Weights of a small GPT-style language model, trained from scratch on English Wikipedia: LayerNorm before each block.
Each number is 500 + 50 x the weight over its row's rms, rounded and kept within 0 to 999. Layers, rows and columns count from 0. Numbers have three digits each. The size before them is the row's rms in percent of the matrix's.

# up: layer 8 MLP up, 256x64, rms 0.118, rows 148-255, columns 32-63
# down: layer 8 MLP down (transposed), 256x64, rms 0.158, rows 148-255, columns 32-63
up148 093:520443468514460541504478457542473452444548486500561511544517489477539442509555575453511526416486
down148 090:499565448541492588498426610526496537438512502484563543392420448526506426555501476458485630433447
up149 120:484413451465514504492410383526463509552485519492498569446524532436525459533437495531484511463526
down149 091:452444517488626510521512482518521469498457509462523462553383500505468475472542497573464505562511
up150 106:519481469543491436460499468510576475664469517503478546524494530604506494441531569567433497396553
down150 124:507514543522549496524431610526476566523535492521533505424505434481484559475534477480543514456465
up151 083:518523554459543523438515486482504469497528498391552500472602512569548476440439569514568455532427
down151 101:494548488493493467400465513492474521579455457478506536399594477511541582463517441465575525523535
up152 108:439524561569478532496537520512533472414539526458500573503583619505441431491464447510509482570458
down152 085:441525479451567493481574498442511396451527516517448506583469522564411465484568489597505467544403
up153 112:565543497492486462523541597454497482511477429416492514513481484512441504475530478522455445480493
down153 077:526544484437539477470588503432587540548496510478463461539465474534366564518545460569525461468524
up154 113:425445529491455387532472502424483572418486493458499540517470408547530497519582487471536551451547
down154 082:411446477493541439476520530426533480436489496482530476557417481546448590496550455540541497492485
up155 113:456483466529500476579459394403565457508451540478503527469551582558529437481491546497459464493416
down155 079:431484503486552520453501507443578449530500465502531480573524514578434620501577456543503554529507
up156 091:441537566502477596451530564526546490397523505496461552540560525583440447447524538482487496509389
down156 074:427553575417472473484480454456501513578494536527460516535480509477437606535524461483466528560446
up157 099:504537446561480411467525505440498529489562403519474422576518421497606612478578552576544565456553
down157 089:519499437434491540648516496456512519482561579452469597540499534489503554485511404447479559470560
up158 108:594490465443556580504549516621444482414484449473473418517448506501492488587500470462489470556491
down158 074:518552587499652459429506553399548520564483501498496479562513504538411581531508466526563445555433
up159 108:556517392499447498536541538477561416573492429514495510508490441437506516496468444504504466408440
down159 078:533551463430533479454552536431539498488460515451475474557455495502433587492484457549483476547491
up160 100:453457515462581566407469514448524471539585410540521500471548437525543525430483459515480525470576
down160 083:438460439479466554521494536399487564542461537434567510509432481466408471484338412485494529429514
up161 097:484504502567461407495521426401497453445511673491473493498530565503497506518548468571502540521522
down161 078:433465503499618536493516540491453452485489428584517539593534500546511605453525463523483488568422
up162 113:450518494422566486471537495525592410468506485585529529508497544536495478424497503484504508510412
down162 115:546439566413458435542495413541519512562476493371482469556477574544500508449527528537461438419536
up163 088:595488431484589521484591486563493529564506535511582552457508543458427573450548392511468489632494
down163 092:496619527540478591481507477425460589497533485517529537439491487483501477635538499545474475487475
up164 123:492461512532503484506572499475543467610530462605464432499562497569484497453477461539528489508413
down164 113:488484567585443492592507518616477509466604551518482475561453529568511466453434512508505534456494
up165 094:531393453580455428505557421533467469523555515438537559446506502550530502484526548537430470545451
down165 101:497546442524442591590441519486463624479490515503534498347557542490522503490419502468476494500476
up166 094:505558533478422514538486481475530441483529606460490410504517636527519536456498582510479525460425
down166 097:442521503556489422507505572562516536529544485563483558437520450501473518503463500467523449485478
up167 088:520451461572453517398558488575609455517504539438398525468439565494561452491520556470484497552455
down167 096:474596518475450541517373550498465592411558540536534523473426521470484435544548593458463538404546
up168 083:519530516489500454452570583489559412489518486591517529392551569612469471407526505556443436522478
down168 082:521468548511506519599512478494511450557492478501484591541390455529561382477502425424408514460598
up169 105:472479423473488503510514407534555520537544432549417519449546470550510484376500525482457457532460
down169 107:439470547471510481455531593544477561483535586483517492521529524475444554470571601445513477474407
up170 106:566462485466497475511494422480501474452464631626443509485559510513491600539512502508520552448441
down170 096:474552457433606529541568549525532468423539560529450485502509449490506522475562460550424569507499
up171 103:483556574563505541498514481470518376497504550439514463597440529488496463557449575495483509585616
down171 116:441450520519549487549507543457501482476429533515468493519502438480472454501524539344398486487508
up172 100:535473477493547459525392452382492523429500557452542527481519443496490524601656476513471535442502
down172 099:464473521445544499409511513372511546522497512460511459612502450428491561480570507502561429546518
up173 110:429460525491550512522543527478422443528528581535478419588491512500455543473508461577451516484474
down173 133:538561539467504461514535433581540522522472456595422492460550539513538476583365469429436527486565
up174 105:574521554511568493438594445546546509532517522489492477502458636484470474474407506578419516526483
down174 102:444528488471538533442490409512554379555438446557547530602502549516493432470458409537478415473571
up175 089:472535554531474525466493499530624509442523434514330517557493470499435453533522509502519525456481
down175 100:486614448504415553568436539466435593456458579488523513482484561505549463592510521449480474454515
up176 101:500565435388486483508548415440540462488521558545476502545601413543470534558594436484503496446471
down176 085:559552516582496469482481555467451456465492443452495426539461540568502519524589504585512461548503
up177 079:483456568428524463391513482523559484510516430539442589521503464541520400498450434514498488375558
down177 088:439559482437471523473430512602452589472538553518495565435465519500519551525565477491432559528531
up178 087:415473581484556402499484542501554527529525480429461580599562507439562468465539502513434530500492
down178 077:439491615482475485468535486530489581436493500555505495436511569491412482543385550489467540487468
up179 097:563549503552460479497551530507521401500504540473430527513502594478514512463527516546503558501552
down179 085:574555556411504453490486547409514414545534565508499488460494453452458516425430508517531487450526
up180 120:463425550515485549513372402445473509587473573460489534490494588502505442424466593558476488483490
down180 097:498493558443530533418541487434477459533475514513444444575475557528483568529555534637563511577386
up181 092:537435596532543529600476562492413594523507542450506513497454528455453480500536545638494547359501
down181 097:478539512490501464510433461596447544513585544489491554492555471546524485530457459324402480475478
up182 098:548501554512485549604534549518507590486460506382529536492576484538538473444559472593442565550544
down182 101:441364434504523413428474546517503472499629539552516462529423546463481514528492514505595483548434
up183 082:532506527476494506483474490492488498478567574487465537504401404550470515521551407550404476396430
down183 104:442499501484403490574536479540414574516619514522500486513552525442597481525560539481484388512429
up184 103:522484550529534489473552557443512547419519472410536501549430467454548570551486445445510597515562
down184 099:484503527584458599418509433512565400497435527512593463558417478549522530587512476470530460466539
up185 088:522431565393521494490475450435478470507515431493492517601488430449562580407578529500456472522441
down185 099:487549492587386500424505582439462588517476474478465438499514565542547517559507583434464513542565
up186 080:617499559530525442539480547537476580526491518557439511461486440537493527438528536567431544451562
down186 072:439602545544539562507500575415504535503486492505524374498444473593491555514492511471479479471516
up187 109:620501486555505493544438578397466449524673448545499457491503521558577574479541525552543507529402
down187 121:505548448435481489566517516447567422476457557499404438536441513498548480445487505447451486512566
up188 098:448435488493587594478525493477488555510433450513426495505447451451488433394493420507576552507590
down188 104:429455410409564474471499557516468554563476474482515507444497487493446419491425422473509546367438
up189 110:522428414441546406513566458525575498512492526540553539598472525454488551455515471412540611384471
down189 099:507428479442528550422478474465535520478485503485487541437547500542468579519311563531439560503558
up190 088:528459535463536462459498503562576477535529435419529421564493518493629554572449490512532521580427
down190 113:507439491423514454572612472574482498556491503473541619518527494446464484429599467504545460503526
up191 077:468417490422512543553542508442507570532571481488475574511434571577508566442481544456510603443455
down191 100:459558415601451528485524513528466514514465528525583525478528401444423466521421428479523433489543
up192 106:531444569460550533512597528499417513603512493505518474526518496503516558419472427556472576464525
down192 140:451385430474493401475505372544475462541498506580495505521491525505407484474447535558573490566443
up193 105:550477516545461495480461472476469514485480501431495525494367468490535504554519505577417598420556
down193 110:502507538511528510476517449584514426442515568558548633496443354536457518424559462554480496509468
up194 112:527557511501478450499548445463527423484474523559458601469496418635500516438561427457467543492479
down194 118:530427549522527488598452604596493482479500460537507553545530485452507536481499407490561515479499
up195 104:600470418497460476568462452455497482598457521535451475511460381507505514543500421486476520472486
down195 093:538507491504593448450487466412485492489465493540431510543502434479369602545516477568512474565465
up196 075:509403467504503532470503555469477471477575561388540375504485495506597538487461526487512460529553
down196 087:495525482474426466523429520523500559471596508581452508440428565469493435539538552474449478511550
up197 082:544466537500483496565497370414500528417559481490418481590441529579553557487413413524514440461550
down197 100:431620484486411528593455549473517558470430613595511502431484496455472423534507568473481429540504
up198 129:488514432487529509584565428647474458482493495571421457443479495484553479561469446422486501575495
down198 079:475450483446618513534522528510529506446519533504447492560450519565459590480538490587485490516466
up199 108:502473470476608525484600470448480453497486495555573555405513476496460471414433457500491510448490
down199 127:496574523614495502517502475473567565483443501507542509542471440411529431576567451500444456504577
up200 092:504521498494459521429517451445528509509470502433477445493447555539536498474582571476442562484497
down200 109:463535599524514470482558602550549515558394414571491540426533473491464492534509531454438528500512
up201 109:461522525540504446552562423490566466503561466524691425485563487485493449485596525530516443565486
down201 119:516569472497584482537454472582453454460412466471522422488470473466425453516527502511446543505522
up202 099:429475505551571472465551543466526505644563426573453428558504470546412581526543514452435534467401
down202 112:448491561480507406525366504505512490497564543462432417471523558539505484462485438472555444543545
up203 084:506488582414471506536457550418481476477491476504431461523565456568501380523514548531627549344452
down203 090:428636546463463488508467532473436534506449570600525576426467482438498460472502528445467512514503
up204 124:490434467556584492487517482457549523448466516468459546481403477490524379454513518569488486456469
down204 142:502466450452536677471496469460428472443472460547475518470492439455460507426547476576497495517550
up205 112:430461551622468441531510480534517474482459524422471516428506561464578395390453534516437498571496
down205 081:411460512521526477531510482416534441465508525390536549559497498446446511471486477559463433542446
up206 105:470500432547492524519563600571524475523563423458429481398452520411615430458507497548454516490524
down206 084:363497466419513486467548511450546465470546529511477475505462509526406597476496475605470568531552
up207 099:576535567448528438452463464546444402507465516509463481605505515508508513467472507483571497478497
down207 112:451404491520517527519535468472551495514422530542472424556362468517605592437525522545570532558394
up208 085:607511629383601469616530439486500519484477482509631526529511514520505516507509485487583506414458
down208 078:567537466553452546482552562508523607483485519532491490392446494492491468535455522555471476454565
up209 108:446497463520469471508563487434568477516466472514476501474515416505531515512427484570535589442445
down209 080:441520507536614448490510502481506459447384533524493491585496482532524547418546425527478398511462
up210 088:591411449514459525571466595456507488449523481526476573456488442406582456535469485475563520521396
down210 103:592462521575465485512534533475480455427559472492440456469457522555503469531572492571507474551453
up211 089:552476446349497591557530524523536459612526452460528608532493507432422481523459458583470572551488
down211 111:509499538490478460436496536550454649398598553471497488488492515494513430586454541545489487496529
up212 099:474376540484506446591441449519510537460493487548481562458614481527515526446458520532426497548584
down212 117:416477539481538530529498388525551534491419456397522472479453481581425533441538507594511542469580
up213 092:550488445515544420492532488489517455620503503592565528466516439500491522393459503514427481476419
down213 106:515475538458531551502504565488501401517480479503461440489465525553487571560577477494492476659599
up214 128:493490466419516518552553524426482505529559574515468510520507507503488514493535395520578538484533
down214 129:428543586518440502448510457511453461569486528514460513516475484462584455455541572481550540574475
up215 104:460455477476456540511462389596452473488534541545454446441507462462545473562476482449518532516494
down215 095:431593511500593492386485509456550413541484494497552467554590539557489567505485490479539525537474
up216 094:526426559553483482475459562552460544508566426408537496556468435484524562548493444441581582462543
down216 074:421498501497543467473559612427450548482522402428517510542468470424444476505536458529513477558497
up217 096:477533553470399502480494425514440445495506481421508517532582457510515427421524545526537479467447
down217 077:491495427522525531468496512481552606422472501475459463590540552445526542487388437589554473468465
up218 065:450510501466530554479521481463578416452465505461480472556465455467453525377479463549481484400438
down218 090:471506502469349433470434446536426504534499533470505511446500497403508541518542520489450561568552
up219 117:603474519477527457474615505516614445561525462496519568457443459539465417533476494497434543455465
down219 117:482465500487421461469447425549467469467489474493563511567491593440452501471591472520600552441509
up220 088:490473522509538464388557518494601493451552475499473514506469545436592485451459565592549511503531
down220 092:523526443562467521504537558541491625448511503528518391421500562472434528477498523536479464447450
up221 106:614503512488516465471528522525417470475457535542500471454399612503488479441433587465511446447493
down221 073:542488511524612469379508540494477530505490507565534467538469596525446587455539449593534508557460
up222 108:438577537362550490500553479463441491380593523501433438485542442477497524485474530612535529514441
down222 092:503509477508596501524516546461653465464532521528526582437557454578522544469425514448483478431539
up223 084:473479519458462557537457448580554490552527509487494539540497494397467451539493596493490481331454
down223 102:470623355544565518476469515412465568603466512467474588477517409430572509532496508412525436522562
up224 088:588461471494556526447441484479462377506472436500514503432517454496530525543605466439532549493461
down224 096:400568479551437549569451456517444532483561482558484469436470548445498460575527499466517479422476
up225 095:437505534445488611488473412473484457628455525458554515512445462555512453487536526484536484433554
down225 106:515503412572553466482515539462536605451553529453417603519496456448559568582429553494529432596446
up226 090:631462525511529533620492510486551579547499496494560513514488497598473489511517406465471511496493
down226 085:529481538506539524408395570420489516487392482504440572501476507485522411465538544544549435564461
up227 084:549551391520620440532542486628516490468510421557426536521554546540418491431465491461536492530485
down227 106:486481503498484516557483545546516575548564545506506508417451487482581499497481462473425467479519
up228 094:464470538553471532584460502577487453529578545416480550444544479490506498583583409546452528579466
down228 108:551411524394531508540514443520561610638404512542462538509483472457480505490459477495485501502577
up229 130:497478598540406454526489472563494527505520511435510536475487501536497405462548528440567465482588
down229 082:475521562521591520438483506434505519529419579501459534502496487605428530443544480552584481526518
up230 084:487493578419545535501509483526575480525556530492444439423466545493486502497426409513544439526585
down230 098:486566462491513466509408547564385644452458521514506461419469498512420432516467464497496464394475
up231 103:571490438521472436534537544505531426512413560429458518454468541487532434485465547565483496523431
down231 078:491498424494546561461469601493568534554520496529439524506415565565525579460626407558491501532495
up232 091:556419497497414444600514475551383522489540507509623465419510437532508454517457485459525495445462
down232 105:527596480591428525497451558489506583447510423486477500522486537495502519550510520501558554496450
up233 091:494355479524535584479513465579487507428522501503520500507526457475479460513463552429491524447474
down233 115:604516445515468509516495494422526534448503465486545549480552419557613545595562526538500521498486
up234 092:467444484451517546501518448470544438527555428582521493443422462510459486515520434408480436412498
down234 091:461518524490657555498569581411459549539476602470479560426475498484538471481441500534482508533553
up235 108:495469565496523505412539525446514423498511445561537405508350463481526415448568513498552452505411
down235 100:572543550461409408522505485566472420619482497479533553513518555531456582519511498547513469610438
up236 100:503482550430494487653590528525474479380544536485474469539553420488483449418410530547493490503483
down236 100:574497532522525527473523524483528541525580458534591476427480403528500510458474517557384481495459
up237 100:443461467479426586638504519471502552456509471516517504538497517543446407437494496482437427478431
down237 077:479485532515635525475497553491551561492482549462522533588547497494432612538522502589491490547490
up238 082:537420565448501553506496593433555444469492516524437464525434516448459535511566461507384464563493
down238 087:423471523555510541531561477440491479586424571408555510442455541522467467488461483485430502420459
up239 114:478554538492511429476573437583483493457549426404474465456536448479521470499495507424519444506554
down239 085:423581508492557491489535531518586451438573511482466516560444518537479579428493491521533489511516
up240 099:488441439429585490505541444540584544567538539499457463528491558510442537554471586592559514483431
down240 130:388470520470562480554590490402445450541421487517473463517602500547544531499491496473528616540546
up241 119:544460497556484470533537525489540461520494579503523470506415521455516389494498488452493525510507
down241 114:585441504514543481533496540477461391557570468564439591529515477450570563371542528458440554491480
up242 086:574454472484478482523596550439611512522464507514430473506511398481564467399570486511498517545550
down242 076:475549572486401551543426588481471509484503512566465505447479624481492540518457520486528507562563
up243 102:508443564550489482561508494514572470564436535497449513480446486544463440428441543535473510525453
down243 084:495488566528554421531545502413521501438448503591542496459533537505534538446504539525581431543483
up244 099:574481474470520558480410452529474458437471483520550510506543607504546468456487583472479541457472
down244 084:459423558528532578475463450453499505460496513389468435606465456498489561556492438477591464478483
up245 094:540350531504537495533509476455497489506437459369542464557531567525476552497501520432499562494478
down245 135:435473524511584462478564410516498519563535486547438483590582411492470543422462578525565538503519
up246 124:548456539394455453454428541470435514476418432447515475470488441506526528496474578513536535475511
down246 083:476511507455645504448516499427499478450485499465457534546473522487452614518575525641590450548545
up247 087:424448518480501601556536508476491520510517501514594466527435472452543465438515525462439593463477
down247 084:504514513534520535485537602434520639460475529540468460472520485455413520530456468537505448507477
up248 100:482403521431480585524555513506462483412505460517448509508463398609488533409440490481456569492541
down248 095:413479516521530458446453502463435563532452567508543491469503438406500488475512380443518363450546
up249 111:511525477506554423420488489350370455440527519518551467483461581445545562495543513489481504429511
down249 081:490454493495608492462522516362519394457515499499448499545469493542405558493507507518532467502502
up250 089:468467533521477532432531574578450462486549489526508434469525377462446474503575460530448502535532
down250 082:451506531559460444579504470424422542504447543511438481451488470496470490462493496458516459536434
up251 101:514566504407554525580574538527402479521572635492456468521514517491549461520442543537468506512544
down251 112:493516484538513440424415460573542549496437370465470601549507476442568517517522469445447446544424
up252 090:461508490431501478432459511558472497528575508436531548501500469545458480489382469646424565490507
down252 109:480551451446412518468481478479437525529527502525500513433477526519526462453448553449439494401544
up253 082:400563450485546454520639543534523490508480536569472460525465529545505511471439494530467510482519
down253 100:470495437568471513545481496478539502463635459419555560429477476425581428531551469461453538478461
up254 101:397441506455486490498481565511550495570609521470504425565447496551467529591513475485565604467496
down254 106:484504499529501550454495413454437487507444580459586442595506553553503548628516429480466440563522
up255 108:486482544532582505476448498413560500465484589447450532509549557534529541477551521591464581564439
down255 100:465476444519441553468527494486586435418466526462648446581506427546459481484509441475585449465494